python train.py --num_hidden_layers=9 --hidden_size=448 --num_attention_heads=7 --num_key_value_heads=7 --head_dim=64 --intermediate_size=1792 --vocab_size=16384 --hidden_act="gelu" --norm="layernorm" --norm_place="pre" --norm_eps=1e-05 --positions="alibi" --qk_norm=false --attn_scale=0.125 --bias="all" --tie_word_embeddings=true --parallel_block=false --init="normal" --init_std_qkv=0.0245 --init_std_o=0.0 --init_std_up=0.0245 --init_std_down=0.0 --optimizer="adamw" --learning_rate=0.00043 --beta1=0.9 --beta2=0.95 --weight_decay=0.17 --lr_head=0.00298 --max_grad_norm=1.0 --warmup_steps=582 --schedule="wsd" --decay_fraction=0.405 --decay_shape="linear" --final_lr_fraction=0.0 --batch_tokens=[16384, 32768, 49152] --max_seq_len=1024 --doc_mask=true --train_tokens=289200000 --max_steps=9741 --dataset="wikipedia_en"
Each number is 128 + 32 x the weight over its row's rms, rounded and kept within 0 to 255. Layers, rows and columns count from 0. The size above them is the row's rms in percent of the matrix's.

# layer 2 attention value, 448x448, rms 0.0358, rows 308-319, columns 192-255
size [ 86  90  87  84  80  91  99  88  92  95  96  96]
[[194 125 126 149 165 133 153 152 157 143 125 120 187 118 184 128 113  65 101 155  73 134 238 194 124 130 137 148 120 127  59  64 141 111 124 136 130  87  59 124 135 162 140  93 122 124 126 107 126  96  61 130 141 172 109 217 106 192 149 107 102  76 207  74]
 [150 158 160  90 139 145 105 134 139 155 139 129 152 105 140 128  68 143 109 143 121 145 174 160 197 129 128 117 189 158 173 131 159 119 121 123 113 109 172 106 163 204 139 118 130 179 155 130 140  93  69 119 137 154 167  81  87 187 113 125 103 130 191 118]
 [187 135 105 151 120 113 168 114 105 101 167 109 182 121 175 100 158 133 135 136 111 135  84 131 130 131 121 130 127 116 116 179 109 127 153  79 127  47  76 190 160 170 152 109 167  87 100 123 114 104 150 126 146 154 120 146 136 145 167 157 113  97 123 165]
 [ 94 131  98 116 153 134  80 131 118 101 123 117 158 132 119  65 154 149 110 137 108 134 119 221 121  91 109  85 114  60  73  97 141 113 150 116 129 152  97 108 117 132 144 132 120 131 101 104 101 124 155 132 174 168 150 199 109 139 120 113  99 140 166 152]
 [128 143 129 143 106 165  88  58  67 121 175  93 110 150  58 112 109 105 129 129  82 104 105  68  90 140 111 134 106  90  70 124 125  87 217 109 121 123  61 141 124 116 169 125 142  91  97 117 160 119 166 156  68  98 116 190  88 169 179 114  71 124  77 148]
 [117 156 226 137 124 128 100 110 112 136 175 134 127 121  87 150 139 159  92 105 115 136  73 149 137 181  92 116 130 100 118 124 173 163 158 121 124  96 119 147 126 157 162  96 135 147 188 149  88 126 126  75 181 137 139 128  88  67 185 153 137 116 138 162]
 [165 115  89 145 118 111 150 149  68 100 122 127 119 130 155  80 195 143  96 128  55 142  93 134 157  69 133 122  90 128  89 182 145  95 185  91 118 136 150 128 162 137 138 136 139 117 133 135 145 188 125 131 108 145 167  78 105 181 146  90  86 104 114 163]
 [122 140  50 124 108 116 107 109 170 101 102 163  84 122 120 145 166 126  64 100  89 170 122  71 109  87 137 106  86  93 127 144  98 128 117 131 126 126 149 114  61  84  90 170 129 119 128 184 133 132 142 136  84 142  94 142 186  85 148 158 116 118 114 138]
 [ 89  99 146 102 149 109 145 111 165 137 184  90 125 193 147  84 114 151 146 108 174 147 165  96 104 126  99  94 158 137 166  98 164 108 123 112 109 136  86 145 122 116  94 170 101 144 104 157 109 105 192 121 126  93 116 122  89 144 142 119 134 129 181 145]
 [ 87 121 142 168 107 124 162  95 118 166 179  94 148 120 171 105  73 147  99 123 139 158 173 127 144  95 152 132 102 129 143 131 117 139 173 182 112 179  74 140 101 143 170  67 121 101 111  93 144  96 141 152 164 151 103 137 104 189 158 120 167 126  90 159]
 [143 108 179 155 122 126 159 106 131  78  77  86 138 105 205 107  75  63 143 124 136 103 108 156 189  91 143 139 113  86 117 115 121  86  42  33 113 133 123  97 140 128 147  95 137 192 195 137 119  81 149 124 124 138 196  70 116 178 170 133 144 115 180 139]
 [119  74 160 137 129  98  84 136 119 115 165 162 160 156 147 140  81 127 132 100 120  89 182 175 137 135 108 153 197 132  84 130 142  98  75 130 147 110 124  96 170 153 111 143 111 205 167  68  89  99 168 153 100  78 160 141 136  94 110  61 195 112  92 159]]
# layer 2 attention output (transposed), 448x448, rms 0.0342, rows 308-319, columns 192-255
size [ 94  96  96  92  86  97 102  92  94 104 101 100]
[[ 86  95 183 199 109 178  95 156 128 142 101 150 126 122 208 124 110 141 139 167 133 101  94  82 185 101 101 172 128 157 105 189 124 112  67 142  69 116 132 173 129  71 111  99 118 155 111 126 143 128 166 109 162 161  98  75  99  90  81 131 154 100 121 118]
 [ 77 103 160 217  98 163  92 143 126 118 141 145 154 179 150 121 102  99 156  93 149  59 118 140 117 133  72 211 134 114 136 158 123  86  99 117 105  68 105 156 148  91 103 116 141 146 125 139 148 158 152 121 154 135  99 146  47 111 108 108 135 136 170 135]
 [138 132 142  57 129 136 132 178 131  91  81 130  79  89 123 133  76  85 131 202 116 183 164  75 135 128 120  10  94 126  52 140 147 152 153 142  87 152 140 101 132 138 122 117  97 171 141  95  95  87 146 120 143 125 121  90 142 132 148  87 169 134  98 147]
 [134 103 115 111 106 138 105 152 136 158 164 167  57 128 170 166 140 168 114 188 110 116 122  86 180 114 108 213 131 166  55 121 142 178  94 141 117 196 132 172 145 124 134  78 130 137 107 134 119 118 122 128  74 127 112  66 137 144 114 181 172  79 127  91]
 [167 111  95 122 138  77 141 144 158 177 145 129  71 108 142 113 193 137 149 128 109 148 146 185 135 167 123 144 191  89 124  95 115 144 105 137  92 186 111 160 103  75 129 136  89 126 124 122 100 194 119 144 148 150 116  60 136  55 162 120 114  98 136  82]
 [120 127  34 116 176 145 151  87 135 133 155 127  77 113 107 187 128 128 109  73  94 111 107 117 141  99 141 130 115  80 111  84 141 194 121 102 142 126 133 102 176 158 125 140 142 113 100 111 135 136 123  96  80 106  92  63 193 193 120 140 173  95  68 135]
 [140 134 115  63 122 119 130 172  97 107  95 131 113 149 104 153 143 123 145 180 108 141 171 129  93 142 130  86 131 119  30 113 122 127 179 161 114 132 151 101  84 155 125 120 120 142  95  98 117  77 121 119 122 133 102  95 174 152 199 103 117  15 165 168]
 [198 113 173 129 122 108  91 110 102 198 115  95 151 147  83 139 185 144 126 154 201 124 130 155 105 122 151 144 128 158 103 117 155 112 132 155 147 115 134  59 196 148 133 132 133  93 118 127 129 150 116  92 100 131 193 154 175 109  99 151  71 135 150 125]
 [135 141 179 175 127 137 135 128 170 135 133 149 139 120 120  62 124 120 122 133 175 114  81 151 141 160 185 136 129 136 195 183 107 113 140 117 121  91  55 119  94 109 119 162 103  63 120  85 185 182 156 216 162 123 136 148  83 112 144  74 117 212 129 106]
 [ 99 151 157 178  89 140  92 157 166 135 143 171 121 148  99 107  89 186 171  91 140 132 126 162 151 145 152 150 106 176 152 170  70 122  45 103 135 147 151 183 105  59 121 148 118 106  72 132 145 155 177 111 161 113  77  65  79 127 160 197 137  91 156  92]
 [112 106  89  78 110 217 130  48 154 161 120 144  91 118 211 182 128 153 127 127  54 118 143 116 112 120 127 136 137 139  67  94  93 150 139 156 145 163 128 173 146 172 129  88 153  85 114 107 134  78 141 110  76 152 128  96 126 153  79 138 171 115 102  85]
 [101 193 202 102 129 210 142  37 144 158 148 131 118 169 143 152 176 113 125 168  64 128 105 147 109 140 106 180 137 152 184 114 122  96 156 148 143 142  99 175 150 124  62 130 120 124 123 128 147 138  99 182 125 129 132 143 158 154 124 104  92 199 128 105]]
# layer 2 attention query, 448x448, rms 0.0419, rows 320-332, columns 192-255
size [118 102 112 106 104  95 108 101 115 112 113 109 102]
[[137 165 127 128 138  52 148 153 146 122 176 172  68 130 152 159 141 115 115 178 128 104 151 143 157 145 143 128 120 123 163 134 103 113  87 149 158 148  93 113 135 134 166  71 148 153  95  27  93 144 152 124 155 136  91 133 122 157 186 146 168 123 150 185]
 [111 114 154 128 140 129 126 163 162 164 157 159 132 100 118 158 127 136 118 127 123 140  88  88 143 105 106 142 130 138 150 137 136 151 103  62 169 147 129 140 181 146 160 114 120  88 135 156 122 120 174 143 130 135 102 104 131 115 132 152 146 123 121 113]
 [ 92 130 146  81 115 130  57  81 117 144 163 122 141  99 114 151  89 102 141 108  85 109  81 153 121  98 215 163 153 111 153 124 162 171 156  99 102 112 134 155 147 131 124 165 136 122 163 135 177  92 117 132 135 113 141 134 162 127 106 185  61 188  65 185]
 [177  78 162 150  70 166 146 128 140 109 127 147 144 144 114 175 132 133 139  99  92 144 129  95 157 107  94  89 179 155 138 171  74 172 144  67 132 151 124 151 186 118  98 159  92 121 152 143 136 122 135 145 113 143 144 115 102 109 108 146 133 130 177 105]
 [103 121  64 120 167  65 184 120 159  92  71 145 121 151 163 103 130 135 123 160 155 106 110 166 105 171 105 140 121 122  59 110 118 131 122 170 110 145 125 139 113 110 111  90 119 186 152  84 113 179 161  95 126 148 122 190 133 153 131  51 120 128 174  88]
 [163 106  80 116 159 125 128 148 142 100 119  98 117  94 117 177 108 103 113 145 107 157 130 136 120 126 113  90 120 122 173 208 108 103 122 131 162 145  85 102 115 121 108 115 105  98  38 116  82 123 150 105 113  94  97 116 122 166  79 116 102 109 150 158]
 [179 107  76 117 109 129 146 150 133  85 143 112 133 110 141 111 102 154 147  90 126 130 117 139 138  94 148 100 112 114 148 133 186 148 120  87 164 155 103 125 145 161 196 183 126 137 144 155 132 127 137 130  93  83  76 136 171 147 143 166 130 168  99 160]
 [201 114 150 115 105 173 156 125 115 192 140 201 153 151 143 121  81 168 162 147 107 162 111  86 140 128  87 162  94 137  50  81 100 124 110  50 125 145 141 133 148 145 102 150 222  91  74  60 146 162 107  72 106 140 160 155 119  85 155 121  69 139 113 108]
 [170  82 156 139  98 204 113 140 159 161 120  98 162 145  81 157 155 100 143 103  95 127 155  79 140  88  95 133 171 195 131 135 159 166 114  65 103 128 110 122 125 111  99 157 123 123  83 158 124 112  82 127  90  93 159 120 111 100  89 176 105  93 157 115]
 [128 200 164 121 123  59  76 168  80 133 147 145 103  79 111 126 208 132 134 129 142 170 150 143 157 138 129 107 177 108 160 175 108 149 139 100 164 113 168 110 117 152 154 135  84 124 148 114 132  79 137 149 193 110 136 128 115  99 173 144 149 149 164 114]
 [119  92 131 129 155 164 173 159 148 145 150 170 150 155 117 184 122 147 151 125  88  77 144 120 134 111 123 160 150 133  93 117 138 153  97  98  93 167 157 124 153 108 145 108 173 145 142 107 121 179 155 103  92 127 180 125 135 107 150 184  72 161 123 133]
 [ 76  75 145 137 108 142 107 116 103  99 105 142 136 137 114 116 210 132 158 115 132 151 160 131 170 148 133 150 196 108  72 128  73 150 118 203 147 115 190 130  74 107 138 142 121 178 132 121 114 155 117 172 109 130 165 137 129  98 118 135  91 154 156 135]
 [113 129 150  98 106 120 122  90 151 125 113 158 153 145 174 134  95 134 159 134 130 120 104 119 127 149 156 207 106 101  80 112 127 150 144 126 139 113 173 143 124 104 127 142 225 115 175 115 114 162 112 107 163 156 148 144 181 105 152  85  94 143  54 128]]
# layer 2 attention key, 448x448, rms 0.0419, rows 320-331, columns 192-255
size [117 100 106 104 100 100 104 100 109 113 110 110]
[[ 97 163  98 129 120  95 155 109 118  94 146  89  66 164 142 129  87  87  91 126 139  68 132  96 158  96  91  63  82 126 180 124 146  87 138 129 137 118 102 110 175 138 138 133 108 125 103 123 119 119  74 101 101 157  87 101 104 153 151 118 187 141 166 147]
 [ 75  95 133 145  74 156 168 159 159 142 103 146 117 176  85 130 169  84 153 151 123 101 138  95  88 133 125 156  95 154 111 111 137 113 148 123 177 151  63 134 153 122  95 139 166 111 137 168 173 115 183 126 137 116 136 135 126 190 155 144 138 118 162 119]
 [162 129 152 179 194 144 146 111  77 189 110 145 148  81 100 112 136 159 103 135 121 177 148 153 157 145 139 135 173 179 121 107  69 125 132  86 192 135 159 108 122 136 105 108 179 102 135  69 165  69 158  65 118 173 124 105 166 162 122 137 115 151  29 132]
 [111 129 129 125 126 218 113 104 121 158  76 123 149 190  59 117 117  93 116 115 145 169 129 133 141  79  97 142 120  82 130 106 112 108 155  99 116  99 116 133 138 137  72 135 152  93 112 179 161 100 132 109  93 163 149 134 102  72 155 131 125  90 114 102]
 [107 144 171 117 110  80 123 134 138  68 219 114 145  75 154 198 130 141 131 150 168 110 106 125 121 100 175 108  80 140 123 131 129 142  88 131 131 161 173  96 126  99 138 149  42 131 119  75  99 160 155 158 140 109  81 164 198 130 144  86 143 185 124 131]
 [ 99 108 153  95  74 111 114  74 121  79 128  87  57 137 139 137 161  77 146 107 131 113  59 119 133  87 125  53  99 120 164 128 145  97 114 132 106 111  99  90 131 112 129 142 114 134 147 177  66 155 155 166 121 103 168  86  89 135 107 128 143 132  95 142]
 [142  87 160 110 145  96 154 149 138 145 145 100 116 172  93 130 157 102 146 146  73 149 116 216 102 122  88  90  89 122 120  87 159 104 157  85 138  58  79 139 104 188 151 117 169  99 150  92 170 173 128  87 150 148  91 168 177 187 155  73 132 137 155 108]
 [156 207 130 143 114 144 149  89 134 112 176 156 109 143 154 100  84 159 143 149 122 165 168 128  89 128 115 171 160 147 160 117 157 135 102 116 139 128  99 137 147 166 106 141 171 153 131 100 164 104 115  45 105  81 134 105 166  99 143 139 109 156  99  87]
 [157 126 116 125 104 206 110 130 134 146  87 110 156 174  34 135 156 121 158 149  85 136 155  98  89 109 109 172 145 176 133 106 168 107 120 125 140  93 144 136  79 124  58 131 165 126 140 162 175 123 143 132  93 138 214 155 126  73  85 146 111  78 140  87]
 [ 94 150 182 157 187  70 114 130 100 170 120 119 112 168 114  62 132 111 119  52 139 110 137 144 161 151  58 124 135 133 150 104  89  98 129 127 126  87 116 158 131 165 169 120 112 142 110 100 109 105 125 115 160 125  77 112 102 117 190 168 177 142 176 162]
 [177 133 105 127 157 179 181 128 147 106 114 180 146 151  89 117 109 129 131 173 166 102 161 100 116 129 141 152 128 164 136 131 147 141 103 133 182 183 137 106  74  98  83 126 190 117 101  63 155 146 166  94 126 164 160 134 188 131 158 110  99 119 110 105]
 [156 118 133 159 159 165 111 124  98 157 115 184 114 101 166  70 125 125  86 104 176 157 109 127 180 111 133 163 153 117 113 182  72 146  49 146 135 128 219  99  91 137 100 113  89 121 103  55  93 124 106 108 102 167 118 180 134  71  93  92 108 199 125 146]]